Part of a small language model's weights: a variant of Adam for these matrices, 333M tokens.
Each number is 128 + 24 x the weight over its row's rms, rounded and kept within 0 to 255. Layers, rows and columns count from 0. Numbers have three digits each. The size before them is the row's rms in percent of the matrix's.

# layer 11 attention key, 384x384, rms 0.0459, rows 160-291, columns 336-383
110:110112114114119166131145069157160113154115122123140147149116151141116099116127147139158105108123122098184111163081136092140148157179101127103151
098:093135140116153148124126178149124116134110166124113143132136131150109159138104088118143154129142112161137121122164164150144134120120142129097108
094:123118124147132115133111166138128099143104129081088127103104117115115097141126140118130096084150133179120159100133058121143122093088095128121121
100:161166171125143119148133086116120173112134099147129114084151175102168095151121126115113136132090155111112090147135157163189113113147166118134131
103:132122105072073118123133114110135098140146118177151150107164085106120179141166152166170156149085092115127104129113180082148159138154130122159169
112:083100140092103144141117095161095148147163137157155154087083131139124143125159149074162108144096150157143111136162166133136091135047116140113104
114:162113148131166152182125113155113144124155126131097104166127118113156165114129117116136146134107134119131126115142149170160109125147150126175123
116:139080159118133137076115152167178129132117130094100136143131135139137115119089129132065127114130113115129108140127076153140124136133143128164164
109:183149077155112144105127101168114124114122143139134150162131130130154142121133105145140144164137111126147073139116111158148132110171172142149135
132:136118110098146122121108133109173129066114123085104106159124152120098113125085126137089111152158136126127111135121090155130097160097131143173138
108:108149184130142133119096155126140121108128105112128136192121121138096117134075129126099104107103141131134195117134108090112136118099105111112146
114:107141178091128108132125136143135115071086135120090135131110133171128088104070130136119134089095142121127124128129081107111118164096102150160110
095:139118089119092126131111113098097153116131133106105085101158124119131132097099136167176117141166121122112104137106130171149121137180147185133129
101:110103154133123100091111116107094126084115122082118115144128134157118091101089143179170113115114152080146133148130151170124190122130179163151112
105:138145143164125144093128135146170122136140104155131149131123097174125086138095082114088130134093132116159096129122126067102151132108147099121142
093:115129129104105104105139117107113112133130114127126098136101121152138151074100130157169119126154100128096128159109145155126154103142141177124123
108:155140131125126080175149107118135140089121143074120128106097159131127139089096115148118126131161133151159120163133093167110145159127150158105125
096:115131107153092137095099147138091128146101114168119118140161111171151097128107111109124153139106133169125127079099153126105138077155141087114160
098:148133121105131141109113117119161148102087118135133179129155141133111098106122149157173150131148106109123142116127160141145122134073120157141149
096:101083147116135134139105138111097120137136104125139151109095138124143144162149133115155103078105125169126119125090124156145090122122096116128139
102:120158105074116148179086132132154142121149119086133083144125145127127165095107168142133154139126129127104108151152107145132098161097099144131096
097:098127171116161108145130078121106079142125106121121070088099144128117149138130102113123175106094119148121132200127086109155160135131122119129104
095:130097154162120128154102122102138135118092140052140154119132133116090130098112120154111107127146156136177118153123121149121104170143135130068140
098:097114169108143093069134117157102121142125132160149168186138131109150139149127124106118157129082128162116127128132167130095123103145149139144110
097:097136129155141130129114119123122129111159109109145123127126127122100122111111110148147101119166154150141123133081144123080140148149178138154164
095:115103151096160168163128126109138127144139120122097143098122143107151087126173138106106088135144122130103137129133137095169102148074118163142100
107:135122145120143147099116108130129134116144149166086122155085137131103113100136119125120142133133110144112094127084114145147154101121171155115130
096:106133166122127122121116142116117139111137127095127156134139156122104171075098141119168135111125132154118123146142108166076130131114102117149132
103:146108103113112136115135147141129107148136136150159166092148107129141113164150121112112139108112115112092122123130098136110162150140130126109139
104:135109089110088114134132163121128168115114153120130091121133106121163129089118085100141105145181104113120125152109088174112149088109157136149120
095:117127113150114143129106104106129145137138115146120112103110112112126134189110119136125126072145126156165112109138143137090161101110130149150131
097:072118082124119118147111121131152160129109123131140163162147148123107197140129154095112117128146142152106155074137154160119090165135087105111106
094:150128087105107112121120131097185134141116097142141147125137105133154156108115132129137132195126170167108115090127135133119149141128143129141134
094:156116126128111155092140124140121156119105117128141161147145089123147135148124113149143117123161105105136137142111096100134120129058104136110119
099:163107146177118170118109129094076139147130123135097142149093107130110115121114107088138138119123161155103100135101116164109164074114145102154133
090:150151111147138113132124154121128178083087122078085099106107118161108138126146105108140143127213113130124105149128115148114142124149146122120118
096:100135125135105138139125170149133119093130129126158134145128116160102109090167127139108140137171136152123125141094114109146133124149120133123130
101:137109126135137116110155171129110106133123147071121137110117125132107093106126056162137114123131098125158115156108101154147137123108174145137119
101:145121132141130149108154138132171105144135127124151081119126188108147076120136147072152128147118114149105121096134135170141119107124141151107116
095:099137102141140150135106127152137167109113127142143127131176127128117159138104100160166138129170181131129108103152126114091119126154111151132134
095:184094158109141133108104178098090110111088137129122159121142105129087151118160135119116109142115131141147155163136131121162152125084130125150163
099:147128150132128126178143098086103107141152124132113079120125114185142125140119121140114097154163129098124108155111092115118129135139116171122164
092:138107121136102096089108108123159152101067109121136155147192128178117140155143097152126111139102114111129148147124106070127156117139121114100174
096:163121125139118106160110132126133133147094103158126129155107116142149124149179104100142143148122139155120125138111132109093161136115110173122112
094:141109123131143111133125145155125096159142122154151113093141143139139129129180112113108184144123114129119144088114118111141098114128154126115123
101:148120161146109132133151152114136139108125111126131111102138163126158139104141140114153118099115117135093135117130122151147137186086149127100110
098:113091093156146154142119094162129097091175135109112158115096129131142134123086136102080156124153173166124089109148108153140119111123123126142124
088:098108128123132160094073162176100157103156156150111141141087118132129135168092126181125143089129146113141157137136154121136133128132123125126112
101:123174096119175114094104097150151137108149145192120156142152150140124124143092141144122128138084132134168155097139146113121142121147123123149178
100:115103177103138094136134095122129088128094100128103096134123162113162168104130106129143144136126128106087118133133139147153123156092135139148122
094:140137142164117154136102127107110130133126083110146161116123138162127156115167099097152120114060126105112153082094095103125156120070134113127146
108:135113140128137172085141126153122142130118110173144172122122095165124129115124098100114129130153125131131114091123167075123143093134168185135114
098:154114165110137088123144113130104132135101089122138156151143087178109114164139106172122138088110127142165113120127115104108182085083138156156180
096:105121143126145150095135120122141102134103122124094092133162149161149099152127145132158146113090113110148114148115097152161116129150129134104147
100:098126109140105172117161148130142107109137093122162088118169152122138077119135121136143117117158111125124134099125119193149148096085112132110137
101:133112120103094121104122130091140153130119116135126122113108107174154119103124070128138148139135135148108119131123132144150171107113129146117121
098:127138167139154114143155108138116073175135127168127103136116176116188106108121115072107122160105121145111164110100125151147096136088169131097097
083:136128156137167094105146092128173105159133133144134114067092098151168120148132130143132114147141148092133170157170119083152146120136115171092100
092:160117159125094138083149120130136138143071124122086123126104143167140125096104103132116138142094174083128148199115106110129147128127176143121121
093:133099152135121153111098169127136138126093155111111106088130148114160144132114171143188139130119068157124101142115147164167085141156111103146169
093:094154127122173098166132122108136086125093102129129083090118142146144106131114115133178155136145149153104104158158090117103158146101143149118126
095:149118139138088127113103145120118181126110141156114159183133086164128122129154121130122127097119130112108144098136135070096133109158128135137145
101:130140120162105143133160127135130116143124139103093095088104108133168147104124101119097159149169140098140153143131102092116174126109161147123100
094:159106132159140104087113166093096156135124134107107167156126131046069102108081127154143105121149144120138118141099129154148153105125143110125149
091:140127122084119129100145147120112108095130133098105139160132123135117129099127098140138145142161107138128126166123111098142142098121150154156139
093:116113160110148140103097139139125135123161121096171137117134152094131128121110159136160127086116086126125146156098111155134116108111136104105105
091:084130058097113115136111108140154149106135128106132139113126115111141159164064145112137115133162122117093127114155116139120157105167098129130162
096:103154131107150118102138159171148092121117122163144163146134161170177115147157153108086171124114152121106114064124157065164099112099117125129103
091:148117083162140137149136127125077125150135106141149172146145153149142116127138147106118138114106142132102179142126138131121129153106099087146153
100:156123135109117149126099132102110185135155092146152132133099120117184155140137155101137150128168170152103142057153161112097116136171122145112086
090:107124150093175131113146102126154143083122143176109154087157124169112156141140106086126160124083100174127147109140159118106124101196136124145126
095:139112117130128112118114124124146108168108098180137148168102140146143075136189112094086125125099139159127112096123150129134136165113110143089107
097:108151105143148105112120153132119112122135162130194097142159137092147118156144114053145121139148080120107094071109135166161078125175126118143128
098:162129150151148170111153117145139126155103120111153142122164143117159149137157130112098111144134105087123151171114135100171111132162144139126137
092:109138165140104110136164159132110104149119105130141116166115129106140087068135093142107127154151175097132148135157139129126109190087123140115095
096:142111118127163150143113095112140128104116103107098112119130132112122134166116167114100159122132102134126080139094157113189087129156106138183129
099:156122148124203149096152162154115133149105156187129136088146127146178118132155123123134165129124109133125120165173107083112154117138101106163142
096:113151102158105133135164160153128160137145158132130114123115100161141150168139138146052186139149139153133138140154124103139146115128119132098108
097:188126103111136116129092112127127181120124093147117127108082128128133090126131133089167138118123155184102079144145133105126148096120118144138129
095:119099153103135160108137147142082153149126137170113132142109104133142050111116128094099171141163122180114107074118111124166079097148125150138100
103:136085109153126131154115118125108154135143150105101097094107156125135106120103130094116149150154127134141126151124150128101167115132135124135111
097:151116104119119124123102134130133133102109150099114130141152147130123119114143135126151121119103135134147132131144140151173078173111155130135132
091:156094126124143126119125125123150089146142104137106127083101121128169114138155138105103163155130124156133115128148132144118110119162125129122103
093:183157106138116152095127160143107148157147118172121173130109135096133136129126122093128122120086123134118123105122175114163072091161131121153137
095:127106116139146124134162093115129137136162130132142140106119094158128108120112147163067133153158166113118109149170123109145131128147110128154118
094:158122127126149113140164152110118085146120099130149096123094103119169107134124109097113158155163153135124102122145146092104082113102109138135121
090:084081155128148168158134129152162131126122143086089134112134154128153085131142124161102164085097120153110129142149139126148150135139102144151125
101:118113149126145119138123118095122137116093149163137138083146139122127094113137116079206124143133143149123106120102164129099130123121141120159148
094:089161073102179151130153082161102152136140122161118116147151127126143157113130140099109162113129107125112131108118152138099120124134070109129121
094:130115106132097101147131134121170082106117137096126090087118125169148114095127138124184120121114162110140116150140088105100193149113139145145126
097:101130108133131141171144136122139131095106127104132122101083117134102162105095147141159127123173136120151150139132148127172121143085125115104164
096:146125119167130108141152185115125116142104104099126164177137103149113151095120134152127134140095137102135166120119119133155134138133130084126167
102:141125143140153165142137116107115102101169099107148111153124170138092067145141167119150116138109148106088144127134153183128184150098130146108159
099:118143135140121109133141109116114094142127155110144103145121178104100169137160100148105143118140102141138158144116088123122132140111167113119124
101:140138109181081162184120079108141119141113119147092138156161137138136125108129154094137088147107117122125163152109120120139133157085101149109142
090:117101133138140152130104134107104118152121159117106088117140137110121097167145155151135145111149137136163105097139098158167126155129105129125087
118:137137101115098116146123126096171113162110104086164124114136144188122148165159114093135104158144116109081141122129126162119146113102158158133159
122:121090124153096110150126121131099117093129125135146158094146131096108103131117124146114141115144112148151174123158078118119074132151127053093161
094:117133120119144127131126128145110111126100170149118108104147152148092132113138099134146137147138184160126131095121156118108136154196134091150111
102:125132130107111130159132135123125090131114094146151105151102084127168108150134174159121125115118100081124114151129100143173109140041146183117133
099:071139111169127124125149133110125123137118100103094111145143144093078143159161117152088100102152126114114148172142088107159108120120145094125175
091:119102100181098107140132134128134153118177071119125170137150173132106126099097093111098137110135135141111119111089124121121095116143095083119125
116:129122082149113133125125127158127162110133119119140120127151163127113110104131106130130110121165162119147121128114122113147105107160126101102115
087:125141122168133133103154140127148133128103139136086108129184139124135106142108128131134134154166121137129141109147153136077105074152146045107126
084:127126114101176135139121135105087103110149122105126141131125098155139126125129138138115109139139070137125114132123073134155159116037134209119135
077:108120121161130124122114107118139149122109157096124114101153121086069133129139129121123101109174141135129128095157130119087139108181132004107140
105:129123137096138152120110134131109114113120139107113135105129105156138110116146119149143144124128113118107078112139142137114176123150149168180130
074:107107177125138123132133168136135086107148138152126142154133116125141113113154121158149150106088104138137159174128122107160094135065137235125135
075:143120170095121120120126118139140084109126078089149122130129119128127096113140104135114124110132092103102114139134095113160142151085139245127139
102:161095099117099123133145148126128138134094137156108171124149142122136129111146093128139150165132167130065120116114128162159143119153112112121133
125:109099116117122145142119119136125086149130120100109111128095128167135165124127110129133150127136101112169128143123113130142159127100161172133128
111:146130149127142138090113140106168123106139119095109130132100076138160124113144148103132110097129089119177183124142123169132150124099100171146120
070:093118145121150090107100137128096144095135144113086158156144162121099124113108142155108149090140105132136128069158124102174066159120109166087143
111:118134100160104104133156125114146132097119142178110155148176141110116118125176146144122140113140116157131154104122148111155104156153106091141120
097:147157184111131154090135112135117101143157142121133084125166096143146139148110098111100140102120094133181134153128166131102114137111107135128083
096:153161119134148133159133145134144114100128129141096127162140105092093116155131114142126112143164141098115165093142148146135091162147170129141116
095:127158122134136163129101105147143121139086144155079100142153130120131126105100130101144121160111131120146160151115145124169173099114177140147166
095:159097125112112097127124123122122130145117082121129151138098121081106155145086137165199111107144092102151137131131147111085132142082146151113125
100:129110121105113085155096147141128091151105087111103136122167131132160116157130119119115118142114109141110141161154123115104100129140127138152111
095:055138112102127105093127100131142156158106112156118173135135148117120153123121157160093156149143123101071138132113151097173143193115122132131163
101:139128104113079106118152110151137131142141130101142133110151181138122129116192148123143096106103134108129164147149132129147161161112119112112130
098:151114141163133149098100121113127063129178153113088137095129114118120143100121140115129148169140128163106103106098137105195143138098139123141122
097:111153151134156135117107145136133099126167106078107125104174155165099111143121122134115113091093127122104083110140081132161096121159110150135134
094:122136105094118113150119148154131105129099120081127145080163120123119137193074188097153112117112121140121149130172123098094150086149139136152122
099:103112119119109107089155131144103144143115144159121137116146138130115136137137111117103146100111070119102107138129154135112120114120115113146126
092:162118137161173112151084087146120098115117103095165126150121120146121116143144147095122094152133133115119143152117132117138149117155141116140135
097:145139088097137118110151153117142154138130125137107153132136111157120178137101115164146129113148128148137135123102093118132115163116127130105097
100:084156146141096112104126089132076128145141085163114141146140135138134153126104149111187116129113109124146129099134158141129092177130150144096091
151:100110116163106110144103141140098116127130112117137157082148105114120097138144113132136153097127122137114188112157114099106123129105112074088175
109:131117122148135114107155138153131170117132164147130133150123155153110157096109130147160145158112178139138124118134158138148126155160110096153089
115:147142134095140123156136115117141102150148128131127111127121138163147141115135155133117134136100142103111094118127123126134174113103113191173096
101:104141115172070136124120151127130141142077111121116141107111133100101120114105109137099149108169128148110146111158128130120094123145121073081173